From a checkpoint of a small transformer trained on Wikipedia: tied embeddings.
Each number is 50 + 15 x the weight over its row's rms, rounded and kept within 0 to 99. Layers, rows and columns count from 0. The size before them is the row's rms in percent of the matrix's.

# q: layer 7 attention query, 96x96, rms 0.142, rows 0-36, columns 48-95
# k: layer 7 attention key, 96x96, rms 0.154, rows 0-36, columns 48-95
# v: layer 7 attention value, 96x96, rms 0.188, rows 0-31, columns 48-95
# o: layer 7 attention output (transposed), 96x96, rms 0.312, rows 0-31, columns 48-95
q0 057:31 44 68 35 60 50 35 59 46 58 65 21 59 86 53 62 79 39 58 52 55 56 50 59 70 53 47 68 49 36 51 46 42 27 56 80 74 47 43 50 32 47 75 81 50 21 51 46
k0 056:53 24 45 70 65 30 35 73 34 52 60 59 50 36 69 40 42 49 55 73 55 57 41 53 45 87 63 41 64 23 57 59 71 52 47 38 86 50 74 64 67 89 49 56 41 27 17 72
q1 059:65 26 49 75 41 56 81 67 50 09 76 84 39 35 63 68 51 67 49 47 36 39 44 43 36 41 34 57 72 60 32 44 45 50 39 30 40 62 60 78 21 44 49 42 21 72 47 29
k1 070:27 38 55 35 59 40 60 58 82 61 61 31 27 57 17 51 68 51 64 62 53 54 54 67 48 32 46 70 42 40 47 55 45 48 47 49 36 20 48 54 28 56 56 69 71 53 53 80
q2 076:65 89 51 45 66 42 30 45 47 26 39 51 34 32 36 53 53 61 39 60 57 40 64 59 44 71 48 50 40 80 60 81 58 50 68 48 67 80 47 62 62 36 39 62 50 50 34 59
k2 079:48 65 41 36 58 72 53 51 39 38 42 71 84 61 38 57 46 69 29 51 38 76 69 38 75 69 50 32 60 29 61 44 76 24 26 47 72 48 34 63 50 48 41 76 49 75 52 70
q3 080:76 62 44 49 50 68 52 65 63 61 32 43 43 66 43 44 57 51 81 60 47 39 47 22 45 46 57 73 45 76 75 50 40 41 30 46 31 49 65 52 54 36 42 23 59 59 48 27
k3 110:36 29 37 57 26 58 65 33 25 41 37 66 90 58 81 42 60 46 53 64 51 81 39 43 63 55 49 24 72 48 31 50 77 34 36 48 42 53 19 61 52 44 61 62 32 49 34 65
q4 090:74 58 45 39 57 50 48 51 62 28 36 51 62 46 44 68 66 62 43 69 30 55 84 36 44 38 55 85 40 62 59 71 43 46 52 31 39 53 67 58 38 28 39 51 43 59 78 20
k4 114:46 22 52 43 30 68 91 49 34 43 27 56 75 32 52 51 46 42 76 53 51 70 33 19 65 53 41 48 54 55 53 50 60 17 48 58 28 52 28 45 39 35 77 53 38 58 32 55
q5 083:75 30 55 40 51 79 58 38 86 53 28 74 35 72 32 57 32 46 33 55 55 68 67 48 63 69 53 38 43 27 69 39 51 56 46 59 36 76 54 65 63 58 75 68 13 33 55 52
k5 122:39 61 51 63 83 23 46 35 27 46 66 39 34 64 38 73 41 59 38 37 59 45 51 70 55 48 42 68 37 39 46 59 30 70 39 63 36 56 56 47 52 55 47 45 54 38 63 43
q6 080:45 50 46 34 24 56 61 56 56 71 68 28 43 26 42 69 46 76 51 62 47 49 30 42 32 27 42 57 81 32 72 46 72 75 61 59 22 30 25 47 49 71 83 38 25 53 58 34
k6 074:49 35 40 32 22 53 53 28 45 39 64 41 43 42 39 53 65 50 51 62 74 51 48 46 47 46 68 37 47 95 68 53 62 42 59 36 48 42 63 48 66 92 56 48 26 72 76 37
q7 093:38 65 62 42 43 73 42 53 56 60 64 36 43 61 40 52 25 39 60 45 60 61 65 51 67 35 50 31 25 26 63 70 65 50 40 69 38 50 11 64 44 50 74 67 54 42 61 55
k7 083:37 53 31 38 36 41 60 42 55 54 67 57 53 32 58 39 50 59 44 26 52 54 54 63 30 52 46 41 29 32 62 48 57 58 82 40 55 45 54 66 64 32 26 52 30 36 41 82
q8 063:41 48 49 48 82 39 70 56 35 43 52 35 65 32 51 63 45 25 31 49 37 39 37 46 80 58 49 73 69 28 55 75 51 58 75 57 65 47 41 69 62 33 54 36 88 67 48 34
k8 066:64 51 47 70 67 65 78 32 51 54 39 50 76 38 41 37 81 32 65 61 32 68 76 62 71 26 40 32 37 60 47 48 93 75 32 39 38 47 57 41 42 57 35 56 65 40 32 36
q9 077:64 69 63 59 89 36 51 33 35 44 54 51 57 47 73 57 53 18 61 46 43 60 51 34 57 28 59 88 52 72 64 72 43 38 36 39 64 47 60 39 43 60 60 47 75 55 49 38
k9 081:58 76 35 45 75 44 73 32 55 52 51 75 56 51 50 60 11 61 58 32 39 58 55 66 29 39 44 80 43 71 66 46 27 83 44 42 51 57 28 47 71 37 53 18 68 41 67 59
q10 076:44 22 47 41 34 62 73 46 55 62 41 43 54 56 60 66 53 75 60 64 66 46 40 46 56 70 53 49 65 57 36 35 68 61 48 19 29 50 40 64 33 39 25 42 28 65 53 37
k10 103:40 40 46 53 51 61 65 56 32 33 57 56 66 43 56 45 71 32 44 58 32 67 35 26 66 47 56 21 77 23 27 54 70 25 31 75 39 41 50 71 51 48 52 71 22 51 39 89
q11 091:21 24 27 29 45 71 51 57 91 29 71 55 70 51 51 54 55 51 41 60 54 44 56 55 60 49 47 29 62 41 33 45 39 34 60 50 41 45 71 48 50 59 47 62 31 59 62 33
k11 071:39 48 59 72 64 73 58 70 90 22 69 32 58 50 31 55 40 78 55 72 58 46 65 43 58 47 45 29 65 67 22 40 53 75 22 45 37 59 69 38 52 51 44 26 57 59 70 35
q12 081:65 58 51 50 47 54 58 62 50 31 23 25 65 62 65 52 48 71 47 56 50 38 33 49 51 48 55 55 71 82 47 55 56 34 19 00 33 63 67 39 34 27 39 57 59 67 67 31
k12 094:54 44 48 27 47 57 70 19 59 67 58 61 66 61 44 30 63 22 47 26 34 68 31 24 48 35 53 61 49 47 53 61 72 23 40 70 60 43 21 55 48 53 69 32 55 50 34 59
q13 075:43 47 64 60 72 45 51 32 18 27 64 47 17 43 73 58 28 47 46 39 52 75 83 64 49 64 35 71 54 39 34 43 41 72 34 43 47 57 37 47 38 63 49 54 60 45 50 71
k13 101:53 74 50 59 69 39 42 60 64 46 87 43 31 55 63 66 39 52 58 50 38 37 37 69 50 65 27 54 46 73 45 55 28 81 27 31 38 54 69 39 49 47 31 24 71 42 59 24
q14 095:61 47 31 31 48 62 73 43 47 68 23 72 65 52 21 41 43 68 53 59 40 66 66 26 49 37 66 84 44 71 40 62 48 60 53 51 61 31 60 40 67 58 32 36 53 58 60 39
k14 080:54 28 34 70 28 74 58 54 43 41 40 47 43 56 55 51 55 42 40 86 64 53 43 46 59 62 45 17 51 57 44 26 50 36 24 72 68 57 58 57 64 42 82 57 54 56 69 58
q15 093:63 53 55 53 37 53 68 65 81 44 43 48 16 49 79 52 61 58 64 81 27 48 49 43 44 30 38 52 61 78 36 59 36 59 49 26 61 54 40 42 84 65 30 43 41 41 24 60
k15 083:45 56 37 41 60 42 60 25 42 29 55 49 68 39 43 06 55 57 39 57 61 59 43 44 84 80 41 54 39 38 53 48 28 66 44 45 75 58 41 32 26 49 53 58 45 63 25 48
q16 082:48 40 74 50 55 39 37 64 63 30 57 58 54 54 46 54 40 69 33 51 86 22 19 53 50 70 72 32 46 37 47 26 41 65 42 52 32 50 50 56 48 34 48 53 48 59 63 60
k16 078:51 60 53 50 59 47 72 88 45 49 44 52 31 51 58 47 64 69 44 43 63 27 20 40 47 61 71 37 57 79 54 73 42 39 52 52 52 74 84 69 78 41 34 63 60 69 40 54
q17 080:74 59 69 49 69 39 45 74 46 62 47 28 57 29 66 73 68 65 51 65 41 34 57 45 49 59 60 56 74 68 55 46 67 32 44 54 19 29 33 41 51 67 62 52 50 67 71 43
k17 073:47 40 51 46 38 29 70 52 35 57 84 66 44 55 60 40 39 59 37 46 61 74 48 41 59 41 59 62 35 27 55 61 33 44 40 63 50 45 49 29 68 69 47 53 58 62 56 48
q18 090:26 59 53 53 63 28 17 60 60 48 77 45 38 37 28 63 53 63 68 46 48 61 50 47 84 70 52 41 59 62 47 59 47 39 42 09 31 49 56 43 43 71 30 58 58 83 61 32
k18 083:49 63 62 53 87 58 68 57 52 33 52 35 48 42 46 53 47 26 84 58 44 87 44 47 92 60 51 73 31 41 24 57 37 45 33 53 60 35 46 62 48 37 47 51 27 53 41 45
q19 087:41 77 57 50 59 41 63 59 20 27 43 26 35 51 48 48 63 55 43 57 62 38 52 21 63 65 48 32 68 33 41 54 46 59 41 36 44 65 78 57 41 54 40 36 84 58 46 31
k19 075:73 67 72 61 59 63 34 85 46 32 65 79 43 59 41 56 33 42 66 68 35 36 37 56 50 50 41 60 44 47 25 34 30 51 73 59 80 60 77 29 56 43 64 25 30 73 70 55
q20 083:84 48 56 54 50 51 54 53 36 73 42 43 38 48 57 67 61 50 37 57 52 42 59 29 44 48 37 67 27 61 39 52 53 51 41 45 75 39 56 58 46 21 54 53 54 63 76 20
k20 073:70 15 66 68 59 55 74 37 55 69 49 36 79 39 51 40 60 70 19 38 34 50 66 33 26 47 42 44 65 35 37 55 47 74 43 42 56 29 56 43 24 62 62 49 33 37 58 36
q21 089:58 51 62 66 43 30 24 41 46 67 65 39 78 36 44 37 85 55 78 60 65 49 52 66 50 43 45 09 25 22 30 27 48 63 65 34 59 46 52 50 54 38 53 50 57 59 21 47
k21 088:50 62 46 47 49 16 34 40 52 75 46 15 59 44 30 48 36 58 44 67 60 42 66 52 34 60 60 42 60 87 35 41 40 86 53 49 85 39 18 53 41 67 74 41 47 55 25 60
q22 096:34 58 70 42 39 69 14 69 30 54 41 38 36 48 47 58 50 50 36 72 69 55 66 64 48 54 59 27 47 46 68 20 56 53 58 47 53 29 57 15 51 53 34 71 40 46 81 79
k22 092:80 43 49 53 45 32 47 70 69 51 50 68 56 48 45 65 54 89 60 40 27 41 49 35 56 56 44 43 61 38 84 27 45 57 48 50 65 41 49 53 48 52 26 96 62 20 51 68
q23 084:52 43 47 33 62 54 66 62 75 32 46 51 81 36 25 43 52 50 22 40 54 57 58 50 63 58 60 40 49 25 32 64 54 61 39 64 51 30 70 60 47 46 47 62 51 56 77 63
k23 082:40 29 58 68 56 43 63 60 57 53 51 44 44 39 61 45 50 48 77 58 49 53 34 57 23 48 25 30 72 59 37 56 42 38 63 41 23 47 58 72 45 42 40 43 58 63 49 21
q24 084:42 50 46 42 43 60 73 31 59 53 81 50 39 67 53 72 64 51 57 75 46 45 39 87 39 60 51 67 77 46 54 47 46 81 41 57 50 63 45 66 39 69 16 51 77 48 52 46
k24 080:44 50 24 47 30 46 46 61 71 37 64 57 25 58 76 63 46 49 36 75 43 40 45 92 48 39 42 63 29 41 53 65 54 48 66 44 53 56 56 73 57 55 55 37 53 81 59 33
q25 088:66 34 69 52 29 41 47 38 24 49 48 44 33 62 34 47 43 49 37 38 48 61 80 48 48 35 67 43 56 59 53 61 43 57 17 47 76 37 42 51 62 48 22 40 40 41 40 46
k25 086:50 23 17 56 33 61 75 57 29 58 44 75 56 43 55 30 67 48 59 72 53 47 48 51 28 23 44 44 41 37 52 39 57 52 43 40 61 76 43 45 36 66 45 74 69 62 99 49
q26 092:63 64 52 59 61 55 41 42 44 38 48 43 35 63 15 48 47 57 60 43 75 46 49 34 54 00 61 68 34 58 74 64 75 45 26 57 65 30 61 44 55 29 37 58 69 55 51 29
k26 089:72 56 64 38 13 44 80 45 17 55 19 47 52 38 67 41 37 46 60 33 41 56 47 43 45 34 74 64 51 55 43 68 74 44 45 24 42 46 37 52 25 36 67 52 40 40 59 81
q27 086:55 71 67 34 65 26 21 27 53 44 53 43 68 49 48 48 32 54 51 55 20 79 46 42 39 52 70 63 48 39 76 60 40 43 70 48 76 45 55 23 60 17 71 30 66 56 35 47
k27 081:15 76 73 86 67 40 55 27 38 46 84 50 47 77 36 57 49 38 74 43 45 47 63 56 37 48 53 38 55 39 50 59 30 56 49 49 36 44 24 34 27 41 51 77 42 41 51 45
q28 100:66 80 36 77 65 53 45 50 63 21 25 17 52 53 17 46 43 30 49 31 45 36 48 43 59 51 55 55 26 45 63 74 31 43 57 52 41 52 42 47 62 57 69 54 63 54 60 58
k28 084:50 68 36 67 54 60 72 36 26 30 38 35 34 55 44 44 42 66 61 37 45 34 52 41 17 37 34 70 48 79 55 54 43 45 39 47 56 68 47 54 60 01 53 46 60 67 70 66
q29 091:79 51 31 80 40 45 51 27 81 46 78 70 42 66 37 50 58 37 35 45 37 53 43 65 55 44 26 38 44 27 49 36 23 31 53 54 38 22 50 50 39 49 74 42 49 46 54 39
k29 092:65 36 25 58 57 33 56 35 44 46 39 58 35 55 60 39 57 56 37 16 44 38 71 52 33 42 81 61 77 49 61 50 41 62 80 61 40 50 36 76 55 60 62 46 54 78 50 61
q30 091:77 57 56 51 61 66 43 43 65 55 47 30 38 42 10 48 36 58 58 39 39 77 40 38 52 64 43 63 48 41 58 75 39 48 65 63 55 48 44 36 67 37 62 66 59 67 36 45
k30 079:45 51 33 63 52 62 46 25 49 52 44 40 58 67 59 43 54 73 70 60 32 27 39 53 65 38 40 49 66 40 33 40 40 48 39 40 74 34 48 73 52 50 55 66 55 53 76 81
q31 083:40 38 41 33 62 77 39 49 62 39 75 66 39 42 45 56 71 33 28 45 79 40 35 56 50 55 57 33 85 45 44 28 41 45 44 77 42 68 68 70 63 44 48 50 65 45 44 63
k31 075:45 58 44 36 95 60 38 54 43 35 41 44 45 44 55 69 64 48 64 67 53 17 41 33 61 65 71 59 67 37 30 54 43 50 44 56 42 72 31 65 56 51 52 42 83 43 57 57
v0 076:56 76 30 69 66 53 52 56 58 37 33 64 57 53 59 55 62 80 43 96 43 55 43 53 43 54 37 58 46 26 51 74 30 33 53 44 58 49 44 21 59 52 59 53 29 39 68 59
o0 066:53 33 47 36 30 51 20 57 59 42 38 61 43 42 49 15 37 45 60 45 46 39 44 87 45 10 47 28 68 65 60 68 50 54 55 60 66 37 29 62 62 49 62 56 70 64 39 28
v1 074:37 37 53 53 61 33 49 58 64 47 38 31 44 57 67 30 45 66 57 44 38 33 60 68 60 63 40 45 83 45 50 41 29 50 43 49 59 57 57 47 16 59 36 77 83 46 47 50
o1 064:61 51 59 39 44 65 35 71 58 75 52 24 44 41 44 49 65 61 56 52 56 29 32 37 43 39 58 57 34 38 66 66 64 37 22 50 56 42 71 61 43 48 34 34 76 36 90 44
v2 075:22 48 48 40 43 25 34 55 48 27 49 50 67 52 56 50 42 39 29 47 76 50 63 34 52 63 44 82 37 29 32 57 23 40 31 50 65 49 41 77 59 51 70 54 47 44 49 61
o2 064:76 40 75 52 44 60 71 42 65 61 63 72 26 30 33 34 62 41 30 38 41 28 65 58 58 70 60 66 49 51 40 27 62 65 37 48 27 35 29 69 39 54 65 37 29 70 62 65
v3 073:60 49 66 60 49 28 39 53 33 56 49 68 30 75 26 60 51 41 46 66 68 73 51 54 57 46 60 49 66 63 30 64 41 43 54 29 36 52 35 39 69 27 63 60 64 19 14 54
o3 065:41 47 42 31 51 51 43 18 33 42 47 27 56 51 58 49 38 39 59 43 56 82 45 62 57 75 63 41 39 58 76 09 61 48 42 73 29 79 40 65 61 69 42 35 52 27 77 64
v4 081:66 64 50 59 27 34 43 13 52 79 39 35 64 41 41 24 41 42 54 66 63 62 55 46 64 61 55 32 46 31 88 54 69 65 36 60 56 66 15 38 47 38 55 72 37 34 45 57
o4 067:50 20 27 27 74 47 20 47 34 33 42 52 60 38 54 43 55 31 42 51 73 90 52 68 74 53 53 44 78 62 65 65 27 11 53 59 74 65 40 52 50 69 58 55 66 29 39 50
v5 077:66 34 70 77 55 51 66 15 53 53 48 67 33 39 68 35 26 43 57 40 49 48 77 38 57 44 55 25 79 29 39 66 62 32 80 61 49 49 52 65 69 61 59 44 55 24 55 60
o5 071:47 41 69 53 62 42 28 48 52 67 32 48 56 70 00 54 53 51 49 48 83 59 28 58 64 56 38 21 37 36 51 24 55 37 58 47 71 54 29 42 41 63 61 46 48 49 42 71
v6 071:73 52 44 60 51 25 71 67 11 65 41 47 37 76 56 50 52 65 77 71 51 61 49 58 43 45 46 66 52 46 35 50 34 62 30 54 47 61 30 38 59 52 84 42 50 54 40 34
o6 070:40 29 29 28 63 43 59 63 58 52 61 57 54 22 52 59 78 56 40 54 50 01 52 42 51 42 50 42 64 54 53 65 44 61 42 44 52 60 67 83 22 63 60 69 43 31 45 61
v7 070:34 54 53 40 52 48 39 45 51 41 35 25 51 58 60 41 54 47 52 44 38 50 42 40 55 36 57 60 22 45 42 21 53 50 68 37 54 53 85 29 52 57 36 63 58 59 50 37
o7 057:64 67 49 55 42 63 39 91 27 39 29 66 39 27 49 51 55 39 66 81 72 45 65 34 39 75 46 56 65 43 42 36 55 42 63 15 81 52 62 16 38 24 58 52 38 51 33 59
v8 082:49 48 66 48 50 59 47 34 54 53 54 62 56 26 58 57 82 35 36 52 56 67 29 70 32 34 37 43 48 70 49 61 58 57 72 28 47 61 29 74 67 57 50 34 86 26 31 81
o8 066:19 46 61 38 53 45 48 47 58 59 63 29 57 67 62 51 24 51 53 60 35 51 45 63 55 33 57 48 34 32 53 38 38 30 54 64 50 57 85 01 37 62 45 66 31 61 58 51
v9 081:47 60 70 53 57 49 45 64 58 31 67 30 36 48 40 50 18 55 72 72 27 48 45 74 64 35 64 54 65 55 43 73 52 47 49 40 56 27 32 56 78 34 51 52 64 48 34 63
o9 077:10 43 34 64 47 62 64 47 32 54 44 47 37 52 24 42 55 35 44 45 33 67 52 64 46 51 75 38 23 34 81 49 68 52 59 56 45 64 38 34 46 42 62 68 30 36 61 35
v10 072:59 55 66 54 49 56 68 65 43 58 83 41 48 44 43 28 54 28 62 51 22 49 42 43 35 32 62 47 63 31 29 37 43 54 54 42 50 40 61 67 29 34 63 29 92 43 49 48
o10 065:39 37 50 43 25 53 59 58 50 63 56 64 69 55 47 58 57 72 45 34 67 41 35 61 75 30 42 39 73 34 57 39 67 68 46 60 60 38 49 27 33 45 39 46 51 22 44 57
v11 078:45 59 12 57 27 60 55 55 30 76 45 71 27 54 35 78 49 67 37 56 50 59 49 67 53 49 25 36 60 48 33 43 60 61 76 50 63 31 67 21 31 28 55 41 46 47 44 55
o11 069:70 46 70 35 54 54 15 41 47 59 47 18 75 41 91 56 70 64 64 46 69 33 52 59 65 43 42 68 39 69 49 30 47 29 51 51 48 42 52 53 43 53 38 41 64 25 43 71
v12 080:59 48 44 71 51 35 40 33 25 59 49 58 30 42 59 48 52 70 60 52 50 46 56 44 47 61 64 48 49 28 12 44 52 56 65 18 64 57 57 51 65 33 14 68 52 99 51 43
o12 071:70 40 43 50 56 35 56 73 46 65 41 66 61 63 84 37 55 50 33 48 45 49 35 25 48 52 35 68 76 78 62 27 39 34 68 66 76 60 69 40 59 65 52 34 54 23 43 47
v13 072:32 45 54 51 26 56 36 55 45 81 41 36 42 41 63 30 61 42 51 41 66 55 37 57 29 28 57 66 40 59 66 69 68 65 73 57 74 58 79 39 42 40 30 50 58 44 56 51
o13 062:60 47 47 55 74 06 41 46 36 39 49 39 76 77 79 63 59 60 54 45 26 55 39 53 41 10 30 54 29 51 50 54 68 36 63 52 43 20 59 48 38 44 31 54 62 36 46 32
v14 076:50 47 55 41 43 46 63 62 50 59 57 58 58 61 27 17 45 52 45 37 42 64 47 41 61 18 41 54 82 42 68 50 30 77 45 29 59 39 63 32 48 27 61 45 40 66 44 64
o14 073:44 59 44 18 51 36 64 51 37 38 45 37 49 85 62 58 39 45 44 50 75 70 61 46 43 36 68 53 67 38 30 62 68 48 83 48 51 58 25 55 45 47 73 72 48 35 36 26
v15 088:51 61 51 50 55 61 54 70 33 91 36 55 44 62 51 30 40 49 47 75 58 56 59 49 35 51 31 49 16 59 29 41 36 48 18 17 62 51 69 54 27 45 66 41 55 60 39 60
o15 082:57 38 38 38 62 45 52 22 45 45 73 45 58 51 84 46 53 57 72 50 65 44 51 65 21 50 79 65 75 58 51 47 74 62 52 55 43 54 48 81 60 47 57 42 61 18 40 37
v16 072:65 44 38 47 13 24 64 72 41 64 63 58 42 52 47 56 40 55 73 46 33 37 83 24 66 73 18 84 40 46 50 70 33 38 42 49 46 76 43 42 75 72 15 62 42 44 22 49
o16 061:71 58 48 42 71 38 40 55 81 51 60 38 39 49 40 35 72 51 19 17 47 42 47 61 35 82 69 36 61 68 66 73 54 51 65 47 63 44 54 68 52 58 93 39 51 43 41 61
v17 081:63 71 53 44 58 38 60 57 50 31 22 62 27 69 65 37 35 52 16 46 71 56 40 50 70 69 62 52 35 65 60 49 23 43 54 40 42 45 48 54 51 32 57 56 48 28 52 60
o17 075:38 63 57 30 40 63 57 39 43 55 44 29 52 76 11 37 51 38 65 41 47 28 39 54 43 69 39 33 41 67 42 30 35 51 42 63 50 56 54 47 57 49 45 51 78 55 76 53
v18 077:28 40 52 49 41 48 59 21 73 55 21 44 52 36 42 30 35 71 17 57 55 47 66 67 56 39 47 24 63 54 38 40 65 59 48 58 47 42 76 68 61 47 55 57 62 25 21 62
o18 071:46 49 44 36 44 71 50 62 21 59 28 34 46 70 27 41 31 75 74 62 66 99 33 41 72 38 61 57 31 31 61 39 65 40 58 36 56 40 36 44 53 61 29 52 65 47 56 56
v19 081:66 49 54 52 46 72 52 37 72 62 61 38 42 33 36 47 54 66 53 43 54 42 55 40 53 62 50 51 36 55 33 46 34 73 47 34 44 43 33 49 26 62 60 62 45 20 74 64
o19 064:47 48 36 63 69 57 50 55 55 28 37 73 58 41 77 47 52 57 29 24 67 55 42 59 62 57 84 14 47 34 54 47 57 69 50 35 50 56 27 42 52 75 32 24 64 62 46 16
v20 073:74 50 48 45 31 44 61 59 40 34 61 69 50 90 48 37 69 60 74 39 65 50 18 51 85 67 44 49 53 66 21 39 35 53 24 36 54 29 85 56 67 75 31 50 35 38 40 39
o20 058:87 63 32 52 53 53 39 30 52 58 43 46 54 22 59 53 39 36 45 31 41 31 65 28 40 82 63 20 35 42 52 51 39 81 40 59 54 51 46 61 44 36 72 60 35 45 55 60
v21 076:54 69 34 38 63 38 51 66 60 70 45 37 46 47 37 59 42 64 47 67 55 55 33 56 49 28 41 22 25 41 54 69 56 53 44 59 47 53 48 60 58 86 47 39 34 42 30 57
o21 071:59 35 35 59 55 60 40 49 49 47 69 63 35 46 70 45 30 68 40 26 55 87 58 43 44 47 78 56 61 56 65 74 61 48 52 45 22 23 00 71 46 48 65 56 34 42 41 58
v22 077:56 71 53 86 80 73 49 54 54 83 36 14 63 57 54 43 27 66 40 38 40 39 43 55 44 56 27 62 62 39 37 38 30 59 30 48 49 35 54 79 27 65 38 52 41 50 52 25
o22 071:45 56 51 36 51 68 53 59 72 49 64 70 42 31 35 51 68 65 45 63 56 46 48 43 21 34 57 26 47 43 63 68 49 60 56 17 45 51 69 18 63 57 53 54 72 53 44 23
v23 082:73 58 33 49 60 42 53 49 40 64 39 53 56 53 54 40 39 46 32 61 39 60 35 42 39 42 19 51 69 57 66 38 47 59 71 34 29 76 71 53 82 32 45 39 31 65 47 62
o23 078:33 58 66 41 29 38 46 21 29 59 60 27 42 73 72 65 00 66 48 38 66 25 53 44 18 56 41 60 58 73 49 57 78 51 65 43 55 68 47 48 50 66 56 65 59 56 57 54
v24 071:43 54 76 39 56 56 38 78 39 37 40 59 54 53 47 51 33 68 75 59 69 18 74 59 50 57 62 42 48 42 70 29 60 53 45 66 39 56 48 51 55 66 32 27 35 51 90 51
o24 063:46 52 44 75 73 18 28 53 67 62 36 42 57 30 61 47 31 26 40 32 50 38 34 63 45 47 55 86 25 57 35 73 34 47 37 42 56 39 58 49 63 33 56 78 56 75 63 58
v25 078:49 20 43 35 60 60 43 65 45 64 40 60 25 62 44 53 46 54 64 47 58 57 57 57 50 48 30 71 49 34 28 71 59 51 62 28 43 62 54 51 45 10 70 44 50 63 23 52
o25 070:42 55 57 33 80 39 52 19 50 69 37 42 50 58 59 38 39 23 60 34 23 40 38 59 35 22 49 65 47 47 64 28 60 57 46 37 70 52 47 62 47 63 51 59 49 00 68 61
v26 071:46 54 26 54 33 61 33 64 85 68 50 51 26 74 49 63 78 40 66 29 39 48 49 56 40 48 74 21 67 36 66 46 41 28 47 41 38 35 51 70 38 48 56 90 41 63 43 62
o26 059:54 32 78 57 80 42 55 27 50 51 50 26 84 45 56 33 42 20 47 65 41 43 48 57 60 69 36 56 34 50 66 45 44 62 65 36 56 66 51 60 40 58 28 44 71 63 70 46
v27 072:50 51 72 55 50 57 86 27 47 56 37 70 53 35 46 32 41 20 77 38 60 37 46 56 58 31 46 55 41 63 41 72 60 56 69 60 38 57 76 38 61 51 46 80 78 51 32 23
o27 068:47 36 59 34 68 65 53 47 36 43 39 38 49 51 04 41 54 41 59 42 50 69 73 29 66 43 35 42 52 39 61 26 65 70 59 65 67 39 31 36 55 41 70 29 28 59 23 85
v28 084:39 78 51 39 53 21 51 86 42 35 65 46 57 55 32 37 65 56 74 59 53 47 64 55 69 47 32 37 49 47 41 46 54 35 61 47 46 59 54 56 46 51 41 34 33 30 62 06
o28 076:85 83 46 65 47 08 59 52 44 35 48 42 26 39 44 38 46 41 39 54 63 64 73 51 50 51 54 60 46 66 64 66 08 47 28 65 40 21 66 55 37 56 50 64 64 58 54 53
v29 085:55 72 34 52 87 49 66 71 53 60 47 70 59 35 43 37 72 49 53 76 52 45 63 46 51 77 34 61 63 32 49 62 54 28 32 60 45 42 53 66 22 37 58 44 67 50 17 52
o29 071:65 49 57 34 46 40 52 42 58 50 55 70 17 32 26 67 58 55 76 34 33 52 44 39 46 33 64 61 35 66 82 44 42 62 73 40 38 51 48 60 39 58 75 55 45 41 46 47
v30 087:37 52 48 57 38 59 39 67 53 62 50 44 67 39 33 59 73 57 53 62 69 62 56 46 80 96 44 70 54 40 37 34 52 25 12 33 44 70 53 37 33 43 47 44 30 53 42 44
o30 077:94 77 26 55 58 55 47 30 57 30 55 70 68 19 52 59 41 45 27 25 34 49 34 53 26 25 56 96 46 61 55 64 38 56 54 53 45 41 45 37 53 39 75 32 50 52 41 50
v31 077:33 49 19 72 28 64 71 49 32 66 40 60 81 40 27 45 38 66 65 40 74 30 41 49 44 48 41 70 68 49 41 56 64 60 47 72 63 58 55 59 74 50 52 40 34 42 25 51
o31 066:54 51 72 44 36 63 34 23 54 29 57 61 44 91 49 41 62 73 40 64 70 59 62 34 47 33 42 39 40 82 27 67 51 42 46 51 44 45 40 75 40 81 54 72 51 56 31 67
q32 110:65 76 33 46 82 43 39 63 58 54 34 44 43 90 59 50 31 67 67 58 38 63 74 74 68 65 45 47 38 45 55 54 22 59 52 63 22 37 40 18 45 60 38 39 39 55 60 71
k32 076:30 35 67 47 52 37 23 47 54 57 81 48 53 63 61 72 45 55 44 79 49 36 48 46 59 52 27 29 59 53 44 54 43 61 54 65 47 67 66 53 47 33 27 29 67 49 76 70
q33 090:33 43 58 40 14 76 20 43 61 59 63 66 44 37 23 44 63 41 33 56 59 40 44 56 23 47 53 45 50 41 61 37 80 46 65 43 65 45 52 99 47 43 64 46 61 43 71 28
k33 109:61 59 44 49 20 38 56 46 64 38 41 59 76 55 73 26 73 38 64 34 46 46 51 57 25 42 81 67 56 45 43 72 73 27 43 61 64 30 57 64 58 45 46 59 49 62 38 22
q34 075:46 66 64 23 71 55 57 65 61 64 58 48 24 67 52 33 62 71 51 68 45 51 57 42 74 43 15 61 37 53 44 67 62 51 44 51 62 61 42 32 57 39 12 39 56 70 47 39
k34 077:55 59 28 54 50 50 30 32 41 43 30 41 42 51 70 67 58 27 44 37 52 40 52 56 59 30 44 47 50 40 59 43 20 33 51 75 32 62 70 60 32 62 44 50 57 65 76 07
q35 072:34 44 82 56 49 60 43 44 77 56 48 59 52 70 55 62 65 34 52 75 51 55 54 49 44 48 46 32 59 32 68 46 78 61 36 27 69 51 45 50 40 43 48 47 68 48 43 44
k35 077:24 39 32 71 55 47 54 23 19 30 40 42 46 61 52 44 36 53 41 33 43 35 56 52 62 56 51 71 50 59 38 65 40 29 62 71 63 52 22 60 47 75 66 31 50 54 34 49
q36 071:69 55 36 67 45 68 32 57 34 70 71 43 49 57 44 45 62 17 58 18 35 48 56 42 46 50 59 47 48 46 25 58 36 51 44 41 52 43 53 26 43 32 58 35 51 32 41 70
k36 090:51 57 68 49 72 41 69 41 40 55 57 56 38 43 52 76 09 66 38 60 62 58 83 60 67 49 38 78 41 40 36 64 47 79 37 96 31 45 50 41 61 52 36 49 61 38 55 60